config.yaml
n_layer: 22
d_model: 448
n_head: 7
n_kv_head: 1
head_dim: 64
d_mlp: 1216
vocab_size: 8192
activation: "swiglu"
norm: "layernorm"
norm_place: "pre"
norm_eps: 1e-06
positions: "rope"
rope_base: 24500.0
rope_fraction: 1.0
qk_norm: false
attn_scale: 0.125
bias: "none"
tie_embeddings: false
parallel_block: false
init: "uniform"
init_std_qkv: 0.0238
init_std_o: 0.0
init_std_up: 0.0238
init_std_down: 0.0
optimizer: "muon_variant"
lr: 0.0117
weight_decay: 0.011
lr_head: 0.00449
grad_clip: 0.5
warmup_steps: 200
schedule: "wsd"
decay_fraction: 0.595
decay_shape: "cos"
final_lr_fraction: 0.0
batch_tokens: 65536
seq_len: 1024
doc_mask: true
z_loss: 0.0001
train_tokens: 552000000
steps: 8423
dataset: "wikipedia_en"
Each number is 128 + 32 x the weight over the matrix's rms, rounded and kept within 0 to 255. Layers, rows and columns count from 0. Numbers have three digits each.

# down: layer 9 MLP down (transposed), 1216x448, rms 0.0456, rows 1172-1211, columns 336-447
# gate: layer 9 MLP gate, 1216x448, rms 0.126, rows 1173-1212, columns 336-447
# up: layer 9 MLP up, 1216x448, rms 0.13, rows 1173-1212, columns 336-447
down1172:186195127137117181081115103106073098155134136081103115100170090182105106170105180105078172155135097124130098083159091154163072120133094147163089089126091167090144102112114147026097131093139051151070166111151122161174147126148138077137137140074156119140097073096155080169126137191116105134121143159115121113142117099088079105109095201153
gate1173:136158165097146099190182134058131157094135111101097116101127127051147170187130094130169129136085122152136111143076116106103091121161170133140111160081106163150141154106151099144068208115132113167173096077167095124210101144074148165141092081125094066089097132127132135062074078161119157135123129116068102112115026178177130113138119166111
up1173:161219180147120134110124183141138120098086195111117115182072135142095155124132171137097090074134141138060080144116138079143091111090123147169143088067143188076164139098144106140140092116151115170090126113071145172162137065132148175171129151107073104168176132177062098082169152079123115172109159083085104119116126140088154154096114108140
down1173:174128128128122130153110094155107132044101131103124148162074132108131124151153149113241153094055155127116136104095134057101122151188139095101129124148128156148208120101130128103071177125128130112107130123177125135161100107113152095124114107097093095120084071195102084148091196160099138070100162125139131183142014094184132143166148159131
gate1174:109087155202082185170074147107132122096136156116126092114137154155157110133154107145168072140107156116083180139132119147143118109177186216131128120137115115174101071206115169100142167131186160154082179139125090150123084154120178164155173175094088110125102112150062132193114199143096094073150128155153165146180141107122114171093161135151
up1174:132142134071111097106091159122167150130090118133136112143101095121117151174152152127106213159124078156108097135155117168101128149137057122151089145111141152079158121127163094101128034150125083155088021175164125177137181107123103134114052104139156152069168096094117101109171106103132184145116151179111131162128129128130124081093168156126
down1174:096133150130158154085129116138141109127123062175165103084173124116101147160107141097138172150118123141118142151134073117106169129096079106100122125120150125127071148087134129195150100147111128156133098141146097156177173110189098133104090158190180223065108097133172175127126059131123187170152055191126095118182092153083134093124101133090
gate1175:199130135076127115177120132145059192130225144130087113105146108101078156163106132047085150160122126134116211127168155192084103106125146168199159157084107123109108109126074121133165164170108165075138122074151206152116141102152126099092130124135170152132089095177139136137088154140138125092152143106129178137118112149135079093115172148115
up1175:115072080091129105095146085122130133115150159109085081102114162148123067136153129144173192098139094130170081106131136169143142125155116141115142051162109157169147102091156148154161146125094155083088193102101180108090077131162081100168148145134172115177076164135095144137118166093119071116132108142087122143136091111162105104121133121107
down1175:087117072129192117140147086169113098060054135079122120084137154124167130108193132159153146135145140146111143083094107094149184068143167148178143077045157087149159139146158137087145172118216194090116153154116161167166151155141132058128108126161144101111083103082133121168149156104114124125109101126088114085152073148126136069039105132123
gate1176:105095129124184113097141083170103088165106102185131139147127104124159135131140147151139146138146094128142114166190162132180135194133149187158103043136130168134099128053100146136118048130165102153088156070118148085126134191086086105121102081107114087147121105134123158154132152112127116161160122157148160153156118143131149096142102131163
up1176:122164109104193121120231109139064135183140147109089102163155136135144110247092084133122136083125123129118079135151131128113106239093118190130060126135110130117115146077080152081097067140095169125185182102100123126122136102138122115097121127166190120122107083119088108126108119155138083162166153140145135179107132075139134119105103156137
down1176:125113122083158108072140076132182165060112118146148143152067143134125143110134142164097144153119134109126105135157137160119113129128140138181125108079140108199113105115158148137112101161063066134168105083173111105123127170123084129173149103156137086133125143138111108149109123145122157127153160131071100117111098120082101107101111122082
gate1177:107154140095167108091086129197071129103215093110174095088122106148111119124142152151105156125114128083139147128193134151138094113065093137110171047142131126152168120105122102072117175164060097182135093144068130083173099100111125138105123027160061122156203092102124176136162149111072103103177114154117047176199148131072039069107107173111
up1177:125115077196133151186121118104157127146135144030073146179164093175150122198164122109168122188127174127160059109116144141088176091157141196120118133136098143131092116189127185148136117121096123104128041193178173127094186117108145153133173147171087123141142118123088126149118129125139084180141133096115203163129146138154156116156076092172
down1177:161113093197122130135151140168137144112059145093081143144094140071083139156153125113125132089182136180128092076105135134169112191165151131185128083112097096118112129153062211135132141153119171086154120110118125118112063184093138106120105185067192123066119152151158128113142167148160156135104154113176134046073150066141107132101173103165
gate1178:123124171118162108101135122128141150202125132146158120195145156157175144146085078148097096089110111114096119174132121115105103083036090047135093147168161104105098129125127135118099156114096150172146114155160083155157103151129081142100100102149081140180094129120062116109144201141138074120090146134112097158108149129054170118145148121125
up1178:111104107133089060107084117139068112129149128081104087144136139139150145093173113157197136155095067118122145101178132153165117119148123123110119122150183118161104111136077148147171150164095169083142135126131158179094154115147107126148139070107130149154147094126095141181126137111130108143144135123117109142145114136103121090139151146072
down1178:099154086118097139154109101106097080100096148167081089162099157120098095127117172144129140126103120107090092101133120173138150121146127090107108120103153141150121091169169162161154091098136101152152167118175140154119164115104155104056091103159174121167139135127146108135135164066159113111121141175119174104219106159125111101103073151194
gate1179:142186149112168118144164126105111198083157145109151156082166204138128158201135117104113174072126134139145089130082192125090164112172090101153157125159103146098083132130074077153139080215117119112092197154119147100130200105114155126094107131159075156148086154133127134104124100114148106135069135131097082162098079119157156110202103174143
up1179:103150109116120125098133139137130109153125134120164095101130159133123158070116165155149201069173093174114113183141161168086084131154141097156230116167137156128051128133099110146182136174180137100134121052145115141147124102133055173111129101060095131196107097111081054160138144077132099101077114139096133122112123161132149119212072101138
down1179:067165139168112098152129120139084074067148136142226076153156127151135138191106161115138154117124124140137066193110075112136097152138110170161110093194160149121141145199108123142127150187170186103138133157138083138101203155217084156195114121126133126182125094110144139099135142133164144121179094076135100179131096138117163105143144075106
gate1180:172128110124142108113163084139153133143111108143135092105137128169112152148111107094178085142129107157121161149171126147113163123111132114192101116134128117116096145152122087121051167175151151130142067111192097160092089119160126153139126108143168104120149119134180156083122148081102059110142136178131112076062095134121071096204119125040
up1180:142104159164077109132127110077178124098110121154137162050174209145087150137170139094139175141103132094147137098141136167117187094122135098143119125139072095103136143156123164100122097141191175170099106145122133091105146086103129124123166118126146183116115161109114054117106100084120162138079127155061088031096112111128165079101159110139
down1180:159083105138096130152111107128054135157135093112077140145106191163120175135113056117114210146125133138207101053145202127028183170148119036127080131176086084121114097156097125112120120102094105125096122091125122152141158119149139119076151125059069064196099122142142153093108126095159113123123099124065085101100152082175112115096123038144
gate1181:133137113099096166155138091137092159055130169096213122127102190123195118086145087098155154084139111134165150127113146153148151112090112162192188152192187188137091121140175097146149112158105139179126146082147148145144134111150119095171173111116011090174102146110096131157117114126097086104141116095122124078158142108243133133115131182113
up1181:081151085211126153105077104135143144095173146171059118157115068143132182111080151080172065094137135159147150156074077127100124143138120203129111186128165166144183139143094071136078112182164173081129141121154131162148160154165098084104115185117140121145089163138129145119088149075081086234153130102159159178088128158147125191142105105093
down1181:070081097164100135059093067114122122131143107097107161135120164094150161160111148145108122170136138106092135133134152117081111131087154128158109110111077098045156105126152081135175111094077108104123136136145094121113061157189041167109121149094173064109093168089086123115112161147089108099137144051210105147106158144162114083146147111154
gate1182:087133120071096085040113129111095138099118150193149192138076145108168086181171144126148131083070138154149162136095158130191106089126135064167089155068123144157137135111094095107097115116124133171113129129099108158096095119125103093148157136124100185126096149110087132165136135129101101130135140180134218099175075149136094122115153142157
up1182:143115129098110079109115154109135113087149086125100180136089147130102124119128115138117141151144175143151161088164114135165158139087132067156174182117149147104155150093178182145199109091145153126170166130131068165145156078178108122076152174128194120143136074146147213115120076181156141112146103181121123124070118193192135134130170120131
down1182:092126162144186095107124117084163129092114126124115147151122098091114121117112074130145135097131110116141184086118142129176098146152148134138160141117150103066131139173104130128112147190082149094083100138057131120132169113136161119077102217156156067163084070164139107107087092162135156107108114150127131148140123142167162096144092149127
gate1183:134137111096056080154112099172141069156080090107107151209112151124112116177090146081140148132149098166124109154137112123149140059138159111122166123132118150161119115119144128132094163123133131135139120140100128103116139092124131090136082152161150095137174103122124103147095138140158122116138143150101096117133096104186138079103125107128
up1183:105128085131150158127168109134114132119189156136152087129154164143163096135069132177154152117154123163145126115143100184110099162165102134132112180088160118104123161125163179070099136154101170090146091111122145097163086075074160120153146108116109204193118152161128167135077158138141091124089162111129123123148190136199128194130109125142
down1183:157168130089135158123100117103119167123121170172133190179159095121134130138117166120135140143110111112078075142134126138099160147104112138109119136149108154092132105125175165110150115143010133101169146129116128152129102134139136157132166146126064137085180153139123126129113144104078120153094112122152062088141149123100133118147143098120
gate1184:088103081143119154110130168058091141171180213111105099105135158121096151115152122104098163164091098097108127127143114102134159071145215193137108033106125174097131112149129153158132087110096112174102121042141164083148094097075144076072159141080107085171106140119131154221065154100127105075151079089141117162147100137152148098155108125141
up1184:099136104166132063107079126037122186132142141063089101162067198120139173122179128117106204124162102077114150114110047092105041114115126122163139148112081131160110156126163152061124145114099119145135139101071147144115103124103161126126108156142134074194133152128066151095155088096160095143119141101138121224133106179173140112102133145120
down1184:129115132143030183085123119142137158131154132121144141080092177143107155123135077139094121151076101101122169124109155118141170123111120107142140137072125137131172079141139138116125069118072155094122082078123172105152101152169092110115163122078098124124085136114153142140084128083116115077158127149178117099104143094142150079147170161145
gate1185:118124088086191161138109136104189151083071097126045134087114126124096094183091149187080128127146161160043130175123174116131119183085113104201145125124137079076115156116123132147100101125156148088092124145150174145157117098171134081141084110152143110164133134111131119118143102108111104086128138187159142134144153112127138244150136171136
up1185:112129159131108146126119121113106133107182101113164141124199099162163186115149127104126141191180156139161152135190107141172160102143187212094119093128162140174099201104135159151133094164038163153130108116123131086071114159135105188102164112152096138159093146171089169130128135075087155124150103140162147157123124132087135052144062105099
down1185:109067155089179199104122149166135171120055153152133116078111117158088090132135091125179124160099091117085148126159083132130149137157115133108136099092124092115159162132079161195150129196185136149102137093106135136144106088143135154152140105152168125136172159079148179111135115112150117111161154226163146176108177097080111194141220129112
gate1186:102054120057103166114108150104158143114148114113101060114121114059121105142100120074135131149074127151184065178176117143140168084113116086174149096111138189136119149119090166122148088130198155105177110091126180148131135121112117153100139155102221125115112068113083155099078166128135149089127072107107159092129132138120177106108115096131
up1186:076167150175161131162054127145123107108148123125037203186190152136182159124104146157177083138129139125171158107146167155180127074130121082135100115134144099081119104139130097161155087117154116089169106064122184122075173147124099140141142133135102175073099138127106154125097083106134096188092097108126133165153110161145144157107101092051
down1186:134152175104205089174107155143106117110137118065129138129115155135124150114106136090156125136110191154156118144106117157153192089090097111165072130180193107025151118150175134132113158140153150102150118093100157150146201152128121125086187155130106161143140119168073135140124117097103130171145195031122148176117186113197164132110120154115
gate1187:141148112126145111122142140182111154101149150085123159100099113079130179114124129146197105120096111122087150086080185119088088151155207124074095120151142147164159075185157096163142181169186122144151066033127158142130176097127127172136100089087101119139136136127161127041071175125136120161139099103157121133117144138098159135134128180110
up1187:101125139151114125131141130154127095161156091167117120131148121123107109121087105144136155150133157152158178122150085085134151139130137123143197075188083156145177118138092153113126035139105101119181145180165185065162120153148137115167179127126151129118108153143103146115177111151159122129127091167157199078136112164162133166121063113137
down1187:183119183142173101113137220122113130145159140140190086099167128101103081054141087071151111138168112129168138149126121103125113117085118149118152091136078136127112131099111145122111167103136083068191151144095061084069119083121139137132144115101163161113170119142071165132141219138064117158118171143118075152105132142160164142107156078156
gate1188:153140114099089109173142098139153153133143172157101080206094082161120144127143082113163098127131142112152149172071148190094113145134135160143125189147176143097112112166131188166087150099077122083188127137120145118105184076106117114120156117088132144145110149155147167109169107157135115138135150160095135132145123129152131168068173121144
up1188:116148059114134064108178168085089118095091132119142152105110155103108060140153152083118091090091079112124068142153144099116140167142101082117138153084130091125184100104145074077158183154133146154116029156139111132094098102125190130112134148171151145145124128114129084096107152107114149126146077101106180142153145108072138115091122092166
down1188:148063106061100147169128111143153116150140140096189076115085126159126088139130102156141143115119121161132090175083141092157106163126114120167117117170139141073166143082080117134129151097054153101162153167194089143146150104138209145136098141115133091121143165175162145112132172114144121124127154152117113099149144076101170138109124169191
gate1189:176179113106122120093113131088152155093168114148173114134189179116166132085114141106112128102115152100125115128122160117106137116103178144092147109112138092125153169134161138143133112159086092143114154153142138152069087185151155061093116135167148154138091079145107121065139129104091122091113131167068156054132138114101193134126122145140
up1189:144137086124117120139134114170138133191189145083163137161153093133112133147138112158206143144075165082079145072145165150094140146134095180126150176137117144139152086089130145153095142143054178104087158168132098096092168142137120151105100102097097146171141122157160100128124142159119120150138086093155089074148068153122144097142109125206
down1189:158141133136142138130105188154118087186137170076161139132141102130142106169239066240126089087158149129121155147105170098126167085111093138112123137104128118086102150026139155110111096130132152156091116099148086102090119129135109195136063146148105129072224132177173127120220195200138136143105153112104118114207086104113154131156111128111
gate1190:134098146192157198110128116166141176119094145168184079127122204125199141145132183115111082119133157146195117105141121134134135093117165213148091072142158146116139201135069134137119086100161075094142115189090148124092071160192122179160107072098129109140182130113132127160165100104127148118160090108176178127118138138130148185132146147109
up1190:087133105166069075109117025131117147106148159132133088181176180106146116149142152193144101098070141119106148086105145109164123124163119135149069213091151151121169135154104186186171158102126110148122105112133104093058173172119113101103074147092096159118155175111142191155076084138121110209194137128185073095060121140151199075109115164123
down1190:167155073152107155038137108133080153085138180164093152127141166108149111127090144158089161186119129155107137162142147101096120091126143112163127163115111121115151062137115123135183162186152089189143162194150154135164168205123131084092158139126091134111136163176113132151113105070059104167152153143151103127143123122189140115142152098108
gate1191:116140141092097123167121181125094166133132107186121119132177174141173133137119071180152144088096086168178122143143127157181155105109066141145140126182170101151092138126112221104128138098108114078109096066125173157117093140127100129143167138103159083152156106122151155184072161105069152114109153125114092164140087156090177146165133135102
up1191:136129118103137169099160185136115189113078145160128079223141079139061126158145144126131100083118063152165155128094122178129102078115160091063157142097116124166145159124158154094100118094106087147116080072149164123177138070098143179153088195178148087152155087120102143174087153135113091195156102119145139142137104178148142126162118119124
down1191:145143105127141097194086116104092134124145128080096115186174190125158137078171098116143121102131091102135105107129156042118065165111116109142128124129119085091093160143116132138099110081124106082089161105122120087136150119131147198175181124112137118163135105098169127115120109174085146118148151166132136135106139137107170161120098166133
gate1192:094126136188081124178093085113075095156107104164127122170100117078154191121122089174148124124158133145142132119182115199145122171087121165189144087131145111128072074151100185173083128111187168137130115062134140103113090168167151165106173158104132135174142150124107168108123152125111097076138088065149142157123127109125114139124062147043
up1192:119113088144114129114075078111105127124094091104086112187158066105192203076110067084091144109073091166098150165147085104128140108098085166155108093109117084117070091120049163128152135099118157123130170097120169130121070124127123125154129098181158108094135106166138168140131181134142156067119123062124103138150075124180110113102090194091
down1192:154121106176131123092138127084103155102118141145094121105122110080126159173104128092083152137121113091120136045110071154086191125097161118172198087115101214130119093127116136084083080136174101140079097160135169198120096124096125121134161113138109097149125064165179127133081221168129103085120129052142112140109095133141129091113096178126
gate1193:164044113102107106111116132108158158139120145138212121109158151158093191137134112167154110147111148147081090114155120091103133115104096119139051104138109114184124116142112121135144154129131136100154144063194135146172095088166100140159101169134112151069133150120146134133087149177105112159167137148119084117132144096160167112156144135114
up1193:145149156132121146136101113094091211094146109123140124131158130145133181105136128094122106136124098108081108103163184085087082162101105090141152178165162050070120148111166117153106089061131073077157099144139179202077162107143072131192100138137149141187179149144146209130146136129127196104172129126184065138114125121100134104152145120121
down1193:184163157087136102137133148145139121090143101152165136139106097132100132144097110137051133122122111158188122085133151140155084151125102105138080172126084156106123132134147117147109132144194108119136133117148169180064117128119075110093085101102158145154115080080126090122115100104149103104081129177141098116076067171117141143100137097122
gate1194:126139103093077140137131117157127169112098073110169097153166154154104130093124126197163096157175130127122208124185108140179110086118156155084141099116174139083131105104090081172136123105172147077171203123178104128172079134176188120080131134104142115135141123156118154103153132154153162131106134096134146163150094103099136127149105115109
up1194:128115108137113113082076155172109124130180111166147081116102114118149160148097099179102142108100111111149103108113100137119163169102178125160129133096088129107173093124128154162193128139165138118092099169164157161119159103101120122143142125066106156104123119125128062110142163112042076116191138117116108150102146081170148125109131146161
down1194:166138092159149135133125138181107156147125130146106088145113121078170131139070081099170111081108121130138056126170099143109168122102131171129131105181101094089137102141069098170138115175235121156113090151115119175157196130159116128113139110100129187143107128100160138131146110116119125120161149064096097113158105154104137158171156107152
gate1195:179111103122113105184150123129097118143100131132088087128070132150141088098177094134158147146132147133090124147096101170056157095140139090100186081147117140140175075088154119137110075100101150176115152139117157131120141126046094099173126146092119086134195109137115122163093105136147151124065148106115114137099101087133126167139173199195
up1195:151135139128149094115149089127164156121118105135175053145104117176106127120121172126133131187100158127073147164142132223093120118148095133135132129133105141137155105122122118096019088129090096120146104148113203171041108143117089162099160097111138122191156113175155163121131075102169092105109116135196188077134118161148110147135144214117
down1195:129163160092159150098127125114158131135137116128097121130155101116041179148066158143117200112122134108120128139077125087137070126109095113123126118100133153113165122104093153168099123108172175101166207122110176149193104095097176159111133214132074077186153122118174147101127106117111138136161116148194114115104135112109143096146165135135
gate1196:123142095125114138155156117119153116083089124177156091086169104078110132122174131094187120174112128118114119139122120110129117111109174155124121147200128112113072146207120156119120156115115112075030134131141178165152165093155160121076102100126107120069153175117112110128099160139189134138124131175143143121127132122107160136139084162136
up1196:130138095120112150101154107143136069132128191109078128082150111142100110107174171109130121146096127136141108143127121069135136102113141145090120183163132092136158131136081142104124110136141148118118109152130137112151104134121136084152142140164100098122145095178078152094145056166134097079117140127098112120105172083164130102161109165152
down1196:104145135165140099067093109194128180164093072118097181167118117148100152159106136166134077171115118074150136133125114118169188142131105105057106120099158137114110122153109140137096170158140113093143114090163117185166112125119115123123135113158107167132172104160131153135160097198100114090108158110071133144132150069103130160127137079130
gate1197:094127121157114142103052162191110101097121108152155165107207149092097156105179185061116175117126154163111121071104119096140133155079142125141133077161137115084147182151027160102067105172123117139151133114138145113139124091111153101155137089103146097113202151129127141151159119060148102152088163130164204079170189063202139147131145158123
up1197:085136158135140081146120145158090147113084159101075165140153119164137182113113097144114141161130066123151071159114168076084151129138106086106103127102132175133095098116187162164173181077092131121158147139104123149163048125124158174104116077137094152137105122146071130141089148189097121124096131125054114153095115142149077136134092168153
down1197:139141114077138125180150115111171122141079141136108108105118147118126196140177083195114145147154106114137149126154138121109101185168154101186140180080108200068201145131125143188183091122125132122112138108111103133118150127102183145106147055182136179119093109085114156120165178121142141160110189148114047113097151149155115148069150194120
gate1198:136138086146158157090117090120150103193107132160122083101129138096168122054087125192162091173094081113123166140127125136105187139125128143138109112139111067109119113219121140118116140083204146061141110143114121111118097125078130167124179118062146153077110126104083157140108127183081068162187107130136111062137109106103094123132072140106
up1198:175201156068088142159131160153064153122132148131137132162105150090125124169110069090042153079077112127165133117156054179171129120186071175144183155093087100166149101125072122153109094149076188172125107169180128127132088090115103087081153077102113136156138135074087131111147084118122076093121153134099116115140107172121119205086163096098
down1198:111135119107106200168145177156078130118160155108128107113117134083088114092136176104153119132239114159116099129147127205203067119135048235128110150077107124222130153085155168108141100092122128159117091158113150105088154041143114159134118084118217108137119145120155123128170042123085164119116128174130104135169135102120130126129091087117
gate1199:120157179138151117184140130137174166145141110150188085128053152086151123138185098117142168200091086121115139065139217136080157129097160147072111115132111171122123171091134122123099173103169143115205183113140162145162142117069103123128165113164108127173097102112167124119146069186083189170139124123162147139129082142086119135113090115152
up1199:117125166133136107114170142160100100144120132061098126139170130145147140187164180073110103106122154043159128162174107108125140146177094114123167080119161129148122112117148169132189068165152088148096107122138179183110110154107196095103086147137132045118149162104143123147072112081093137171111093100143165096177117150108095079125190088144
down1199:083081176099167145167098102086092102132167111068114145090112129136137140165099186073131047128149124153153123084117142142140118106111052092149117132115156207126068116057172190160119158102156098132095142108057138209114139156111140111144107168148142194109099187058138168080117136140129139099116125133125148124172172115122106148101161147086
gate1200:098107167112118145124086103102133168135145113109131129079094198165154084124130135117097062162063142156143072146132118110149096124141059164135110137129139070151136125147176171084114136086115156119135078132145122058191123168088139122122133108168087185166163113106154133179110130117050082141079129220208131119151114132162162214078094106143
up1200:103111080121177152135118094108190141174134076088141162172163161110160152157109122115124054193064116104147131085139162168143185101132104087123071077117137186090156114121124093157131121124098165109112104098127029085087127156194100187099152119108196175161105148107138117105109111118085151115080145144115141090126115114134104154153090122120
down1200:086164088144141104120149147170115096104134102116125057142097123131117106117114118058093168163127115130106118063129146175171111160165140081121145128153137132160061163076073113136121153150158139147116154115126159123148186103176139132135106143151106134082050142124103113106111125074113107108160114137103128114101154107143149110125127138119
gate1201:118140094131176126143098117143163122133103167100110166184122177145115127144119133144141127047162136067072147116166165183190092170125098095106107159082132108149152120119120187174119151095124132154202058138099119143158131120132120149119142083131109123131135119152098131133086135162089127123154145194125131130166095106140161106072139184111
up1201:109120156084054098134088108083110157121074068140119098181151166140076093066100159095136141149150074140113149093141113049111136126098098112072117165132151170050158164110159092128152077137161113098088167168098131080109166133175148133157128139186150135150108150032113150151179106083095118102105199130170138105157102129155144144104117152131
down1201:115126185160198195057065138101170144116094137130142139105123183136164131165106195110123111108142134130129174142114138124079072176174179150168131100134127108179131166072087164081093154165117116158127133184117098139141140085106040121102124128135095119150101097141096133101148163134113114095176126075101148108153164108083144130159130089164
gate1202:104182187152124171128136128101167147117112113070143185140154143077077128150118128137177128193080128076105146158164047163171128120145145109114073129061143142154131166170125104068164171134122161108180214134146101157131188120122151174162151156167071158116107125158076052139140145179100099119132097136146113168156108130116184148151149114155
up1202:100157157106138127096178160169165133101146058126128163158122130153091126110156174126163130096152154092092121127117160084084116152142145093127139140142138177104121074183159101187080129112124178110183089134072167171127144113158130171123140146121106120129155135131118111163117161132092142098111153164134059087150053172196177116102171150152
down1202:113185148109181120130085121185114179140149092062080167126192117118149128078090104102122129122151075169122128105087121079141135139173162116126123119145088144172110107145148189079126099146184108153179048129143093184133142130166147138112095102116083157125121118165172125151101150155130120111119062154133136132172079085108103114143140105051
gate1203:111146110101141139134097137111146148097103086175111093092143139147099177151150169118122049158179222129129118118176133146167122109152114124170133158135091136116128100161123149115100129145107115198142129112051104160153135127102159149134111048103126081120107169168120166134083147141119148191163084187119116169086098134150139133162123109121
up1203:098134138172107054105098097160129134127105170162201154121111142103106142167108130107150214119125094093073166065152113152164124149123121154068132114105140148191169115145140139100118138056136094074198102145139084117117106130116162105108157208052154177079170121091130114150176102149135099115136179156124175114142119125094165110159170087165
down1203:129132105144137108200113132177046105040210202124179158090147139166131109201108139185121122208126098092188110139112097145141131063129099149148089124126185149069139128076090130158100084091151163157131182118165112120159133125141082158124114165081100150131129114057144141136050101118063147158113158104164071180117092095153154115105173168123
gate1204:114090131078115094159145128146095153156175127125131119200139111054085131120102077140136065112111116100125147133173146163094180133081137141078136093039110128127082134118115113146123191083085093120174129156170135135107158073102068187115109134175142109151073096113089079168097103163157118110180112132075147131114109095093134147106159139106
up1204:130123171165153108163102183120113138128128133183089165088165120080179167173034120159103199121044156118132159147176158123206118128163145108115144110149156126157101086149159135121137090146168119129090149095082121166142130153174132065111144140113115145153150118093113105101129113102146085130110140107145147089110149169155072145146140102188
down1204:117154096146144177128114156044107126136158118178130135094105146127135153140122145126104122129102140131145190134153154104155168141152118130169120105158143129106108118152103129105111092188086104150110108135101103101153086108133165125087114165089081090141137127081076100091109130114116088154128156094166071168098127146175108102097115089169
gate1205:151069173133127152105167098084107133144116123146164107128134147089155134141078134137170138124141118137169149124131106127086136102106042112175124086115092130128116139186087162175174136159120069142142119064105111113145123126080106119078102066123102090123129150128145125130100169141168080136153112175048128158183112100131114139148118111084
up1205:120151114164157145121126166160118134087120098136065107174128107141129194168158176092154128137163112065156180132167117151136069121158130154132135128145131127112120099150098095076121145127154156121152157121060110119154150126143159146126159125172143136128098110099139168095163089087104106151193143092146096128134154138146093116127165112104
down1205:185131142168123171087121097182071084123161134119112122096158117093106129160126180116104114085113120084108097162127085122104131143125113089153181123185145140101131136050116149086132136130148162144131131114097115117132133116156127171119103099119102143151211133129163156159119085074158127124135120118130071124151136091125137101142162167100
gate1206:139139109133123098071094111106129132172128116096078125168103168113137117132133110119125159108111162110156113188102084114106148138078161092165175053145061146100178134102077123121069097156147121141128085161111156143100075107067131138137166072148136173136107114184091085086111155143120146085186129121104077144108057120139160160136179158118
up1206:167145118174138133174086194117132214151118118078190192089178132162121119101170069150090165123164100094110150126160121088175145114103118089097113081123116111123102137157130084163046150081137063093124134133165188099130164124114107134126153073163083149185130131121145109193136148108129158149095175066130116168150055161125186152107112153139
down1206:210053130152099133094112145156122115171138139136122159057097081146174144141140143162123114167132094138090134115128162102119247174106107151134110090106065131123107128146144095122149098082160132177153078179164165149198103160123136151187186115109138136133116104115138054136150120171167177177118156106076132172093140135122113101151101156094
gate1207:128109097154111110160152151102135115188091113143176125091157159068095184056160154131121128148077097134079092108162091177125082108082126149178095164129114104161099137151149147136130164117124168138136117122160117103058141152169075146138110123176102111179143163103071125107049085119183110168125112144143141124118172127125169133114181185088
up1207:125086094145131138074091121099175084185113149162096135163093127149145119085140057155108141155126093124133084149085128144212144106151153135100129083112139087127084179173093122174094158154115102113153185133104124138158134154063148147140102069157115127090174167145102106112115078097184095106139085082113186129131118127180138107112159078162
down1207:113076077130178139158095136110209080146089203135129141137118136145129087128165080219147206137097083188086106101068088118188152090153141136144119153103139154112115152106155103147150140142182109098118123170107128138131087135110139136099171083111121135094094120109099125135129115118137142117153134146161170156102110121104098135109104119120
gate1208:132062117155093090078087165157172103131164110152152082117133147116143093149146108081172089075146125119099049115130116091130118111135157150094178114156147079104117163185038115125079099106149114078122086130157124175085171090112198078176143144091075057193128163148129174098128150145088082150176114175138141137109172075088164093150082158113
up1208:085077127114111152155082117169111115099057140126163152159136140092146076107128145126174108191205167129152103097110121120122163153146064203116181108128104168134137112098099147158112086209200100100130097094132112166119150077186083127114133144085219091179188142095090115110165117103146121081057125143152137111168122115114103047133105098143
down1208:103137156137134147124164134155092105167111155112178139088172147088160104116155194131111163126165095128189078112113062129122137151160145119120080118104117145104190111141087126151117140146012145154122052119223119121128146136059146127173128135121193123124121085164129156146154149090135152122086091160085195076116098174128110104128135177125
gate1209:130134156103140135160137131149139108177100097118123123149095125094122074077156177131084226138123128131166089170159173140096144111151122100113122202114098128108103098167117188061126106122132094097060121155104180135152100152110101133158052149141070104122115081160133171127139120122181157121121126139113093145078113086142113165160086105080
up1209:099121131081080138103168108071103102160143093132111077101117174102084117150103139200120049141108121170114078153158145134160115101173182102104105184078135215122155188111128053209121165187150120109155144115130104180133116093160109192098188151125079117112124141095113121130110189137170106146143144112132147144183145140165035194092130132116
down1209:130164068132192140098100117124108166131185174093111042132188128151153124138120072162121130131145114104106110180112170133133088169093158119114181189143155094137121137130145079105099134090099112129120119083158153106181124096152163089116120170134116029152133172064151114133094102157169113121110166117119114106151086133130175133102181173156
gate1210:148076128179114157089120127191111120184112166105128172136147167129117110211068151164150117137161112137193113189137122083110107114134095138114064167085088128079095094217134182134102151088135120177147109183081119158124093137132112175107145119140119137117102124130077159108105155178161113119180149102120115043080128107123146070085132145097
up1210:162097121115102133113075146129102113160117137099154112103117117157104075110158102115201116163149144093152108102094152102109129167121065131150084138144065111126118171164124160081087154088089186111117121149121119155100105142101133185157125152195089202128104149145149129087098126089126162132111181142163151091159114203095108121116101131067
down1210:155118139133156098109165104058089137186125161149148101191114110088151086146137159125150151080105121122127128090126089104104166154133101173161173024199172130120104140101115079126162076126139112118127078176125122117090119166121122087139171096117146177083111121132136102046128187088056083108129048125116153124181109130123137086145102107185
gate1211:108136140106136125123147193124121170113102160092114153086092120147147137116120097141106134137158130108119145087137121116166057160139166168147052115119063078102115103170139106184091098047147132132151141114137090168143096155072114098105150170118149135163155149116139134113110144122163161131153137175082147144185107161176124158134135084101
up1211:050131158116126113145077124131132087139079149136084137138166169133124153140150162133149183184100076151113153111124089132167139127151103145069121162144130132148059141141080133127107134131142106110131124111136105130081129127077131169162184147151108142118081118187097130124140106124105177136044097119113113101127153157107167101137172097104
down1211:089150130122187112148128082157190150122176080055121137072152072154106116129147132169170129154099132088113169111141180147113111112102153106142112104085157129121076217102132122096184173134100101104133128132107090094141139143157153107086126142177106090133117156116104130111059163025120142096136157126153069120175199131168128105161096155213
gate1212:054125098141170101154115083104110136129172092135034134113092124186184063071086109106124053080151163110092122140104096110112038119138095085080215056113106169085081122134087196138045052195113143177088179145146194127144123048135127080151151191122109080078151119167174162070105143194094095047156075093082166149066104079136100085168087127198
up1212:134106091116061081140137084095149107139143159178184119104112164112071142168138111178127111185145122133199127110118151101158166138141216180170031128123141114205145103091162053114153214089095161064115140087098090121120047131132134116191088177138152140122154112132154132146175179142145145144120142113154115112163105206127173155084131104133